Weights of a small transformer language model.
Size: 12 layers, width 128, 2 heads of 64, MLP 512 quick GELU, vocabulary 512, 2.71M parameters.
Architecture: LayerNorm before each block, learned positions, biases, tied embeddings.
Training: a variant of Muon for these matrices, 130M tokens, 7941 steps.
Each number is 500 + 25 x the weight over its row's rms, rounded and kept within 0 to 999. Layers, rows and columns count from 0. Numbers have three digits each. The size before them is the row's rms in percent of the matrix's.

# layer 6 attention query, 128x128, rms 0.129, rows 97-118, columns 64-127
091:524475478546542483487510494485493496488493493509487473507495443498489509500494480496500482521489491493485526552533500506485506488547481493493516475453494523550465505510492508515451516495505468
089:526500510465530499475524492517539511528466514531497490437532498490458534494506480521506535508509501528483493526502517504506503493470485544502524569454482499504517505522449506507457522466531565
093:492468456536513525558494493491530451527456495513497508501505501479527491472522484514504456488551495522518518463474489515549521503515475496456523496503511500512497520508503490462511542499487479
075:475528491503527507461455471512508527550568490488527492472510515525476498511529489478512494515533508514493474484467485491481464506523465526525495497495538483517484457491495522491500531468452537
080:485512497484499517494500527479529512476467476505474472486499483499498509504481474537502523493510451473478489509520538500496540509515499482471483518461485476526449539506503520445547512513484483
092:512514500483499472459512483502474513506466500503525500447463465485499479534527480495449534486472448522456519505522474542494477499519470508531484527460489472489501534482486497542500504535495490
077:503485516473484479483500509510528462525487496499487507521439535465507510454489553469561502490519520507484500467517508445494466494484479538466518545479480480479471537497504496471499539487479506
091:530489469532476464494467530486507505471502459502521426514488507495507507481498509525467511525498519497482501514478516476466482506467506487558528472555533510534507511523541490532507516480500526
080:504519562509534491480489526465499551507509482486508483523551501504498535565483515465544493493528520542493491525511544484513464488464502546515522524475470474438485459489487555489542487547507494
079:505514529508472495500509475541500474452481501516551527519458500478476488467538485502491534527466452553505456523490463497544501522468490534471474530530507496501501482503491505480484500559516447
100:500496500486488474526533451479482512491520497502489494509488503493529478490491559500522508487489494482517519495503516510509537465505473540528464482541530533479494530540450524511497484474513485
078:532463519499457526481466509520526499513487513499454516508472489492491474492503504509496458474513495550470465517521508510496477470487451520508529518526482491502549466478515527451555513478494516
091:497495508532515476518495499512516507478537485492468497502526467467515526448500497499499476502499530516567504541515517517492515525496483493517483478470533524538486501471495486503483516523505526
090:509498549509508510540478486530537513519494543512482485529509504509458493536499547473468518483471479507503500518497464560515500513522546513504521490428508457531474491476462501503480505521542475
087:504489484534484502487551507502499485502469492528547495559496511503505464509497463458518445488517490495488475505443498473506532510498469523543486547490504505520547506540489502473493507488478469
080:463494498500467496481467450489485495449572473466525474552494551488537469496509525523524469502495485485513518480492534500534494464465506494517482483501502500522515490537510526529488502481532524
079:498533534484458462529420497481525548468528484494518463496497513542483477515522494471530469505514459523535484514492530532495491487522504427525499462444515517498494524522522497568539489482483508
090:483479458525499507523516498471534480517457486500480522469516466511462536488495489526492479480530509508497498470492501500505559500512494485489463543466486489512446467487495454504520521464518533
088:475515477551483485521528441490507512515456506500525490490486466506532494493506454466521521495517543516456514498529494525462494478459502470538502465560533456532483520522508506507524494524443495
088:516466482527538472511496518523464556535483508498526497516465546474511475482478521493491474502466508470530489490498511506494472546454518488490496484517464521514516445482479469487468495560507517
076:495471530520521505514504482509541506445515523526462500455512478518519483494503513491492485468523512527500488548493477539500451495519512501524549491471506508536473479521540463474459493504528498
079:526526493494522509509512495531502516466530483484468489485536483512543509498447547530465509533470525499532491509471496499491503442523539439505513468464492482502487530516492502479467480485479476
# layer 6 attention key, 128x128, rms 0.122, rows 97-117, columns 64-127
097:472574488469506519493521479515473486533531488480537502514486497496524475495514502544530521511492496469498495499469505498464453511485463492482470521515488508453530503548464516535511522480521535
092:463500495470516523494501526506492500575505527458495462475496530503479491495521540502527478476523472494506556515510511502491483523481471499484505532487515509466474487432438509488445529506507449
102:534484524518538530509496504475488479480524507508494475450513462505457482539461484519532490513519427473458481493503498477476485514470527455485521485543503506486569493516514536495545543497482512
081:514538538496503480495496494514480494543518526504501476504525515487548478465528485507517480559505499477508484483510508474457524510485459482499503450475486524470524501480484489494494487520489500
079:516563479518522517476539498480474506462531465483478524524516512491445496479537461506476494499459491474493491531511507519475485480491521484499500477496469454491540548493484452507471520491509449
099:490531498427490500515531503500497494504460456509529542504502465495522521471513485554518512511502456539544506487475490525480501551504447517505472509512513481515509556507522494479468523524505456
078:508471462515482531495475450482467531558520484460523488496489491465486470531510507480486472473511476485532513490516511516539470507546524469487515495554516471538493502494493522516517483504465495
096:488513490471489482467498525505494494475494521559509508527472488503504511515480516421500526508496489481491511553533522541524520480527467504472469485536477517521469494516480487517524442493534486
083:486530490497445492528531486468515469521513472485522532504510504484526481564485528517466484514484535524524499483510513486512495487533508508493454490467501519505486482477504476487490482498480498
078:477502511498488461492527520522541438539494502491517518494515509480474494511474474472539504475531512515493508509452512516495489521502521490520522456500459506502504469469504474474519526543511508
102:467469530492513534518511500498522520492494540473525492549478521503508537542467509460500505515482475511451511473517506470500500478489497522535495471474481509507512510521473521512536483464487477
083:540472483503512457513454510496471537516494511489498524473464512527507475523510511446516486516520503528479472507493508478488514448518526510485497524548504507521509521471488486485514522489483494
093:520464487514511508505531511511479502512483505471565505530483486535496491501510478481493484511530521473455529547538479455477520524503490484502534500538544486476498466533453514540509499452538504
095:428524517502532474496455505522473463468508490525470518491498496526524499510481500547555460507520503505530483503516487510512523526524521476475498488509484503520501561470501528539455508504495435
092:477483470532512475489482459537533498502528560513489505536459518477478499508480476504507511499505503481480481465516491481521511535515494494474443455481512556515530475512522470489511510496492501
086:542496513507490492491547508480530509521510510538502535507452555479509522497513541477429517475471531482499525508481475450527484453471478538487497490500514481473506492514516525477482492476517521
080:528484516518491483536511529511505509480488486543477507494499515496477510496509538548460478513476537523500509579508458521507492491501490459551439516499500513493490534523462504504503504508536509
088:511491498503517481466516490509478499472466537491494464470479489486470523469479489514479484524493502462462495524490509534486515478514511437503520520532492508514487505493482480509528492490455540
094:498528499515515526475522506518497499475483444498522516467463472493511479545483519503531526529489486502484461516535493510515545502472491506507503518533493557480585530513526477503483472506493482
091:537467442537461502472464494537497484480507503491514528456505483502507520500529490460513485502510521490514520428515460520510534520512523493479489507494509518501512512535500500478503516515527525
081:469503527492495485521523499526464489517493498523503520474477507521517445504502496547527468509485492504505468533508477484538525469455483455490497526544476521506519487476480513538456483528528506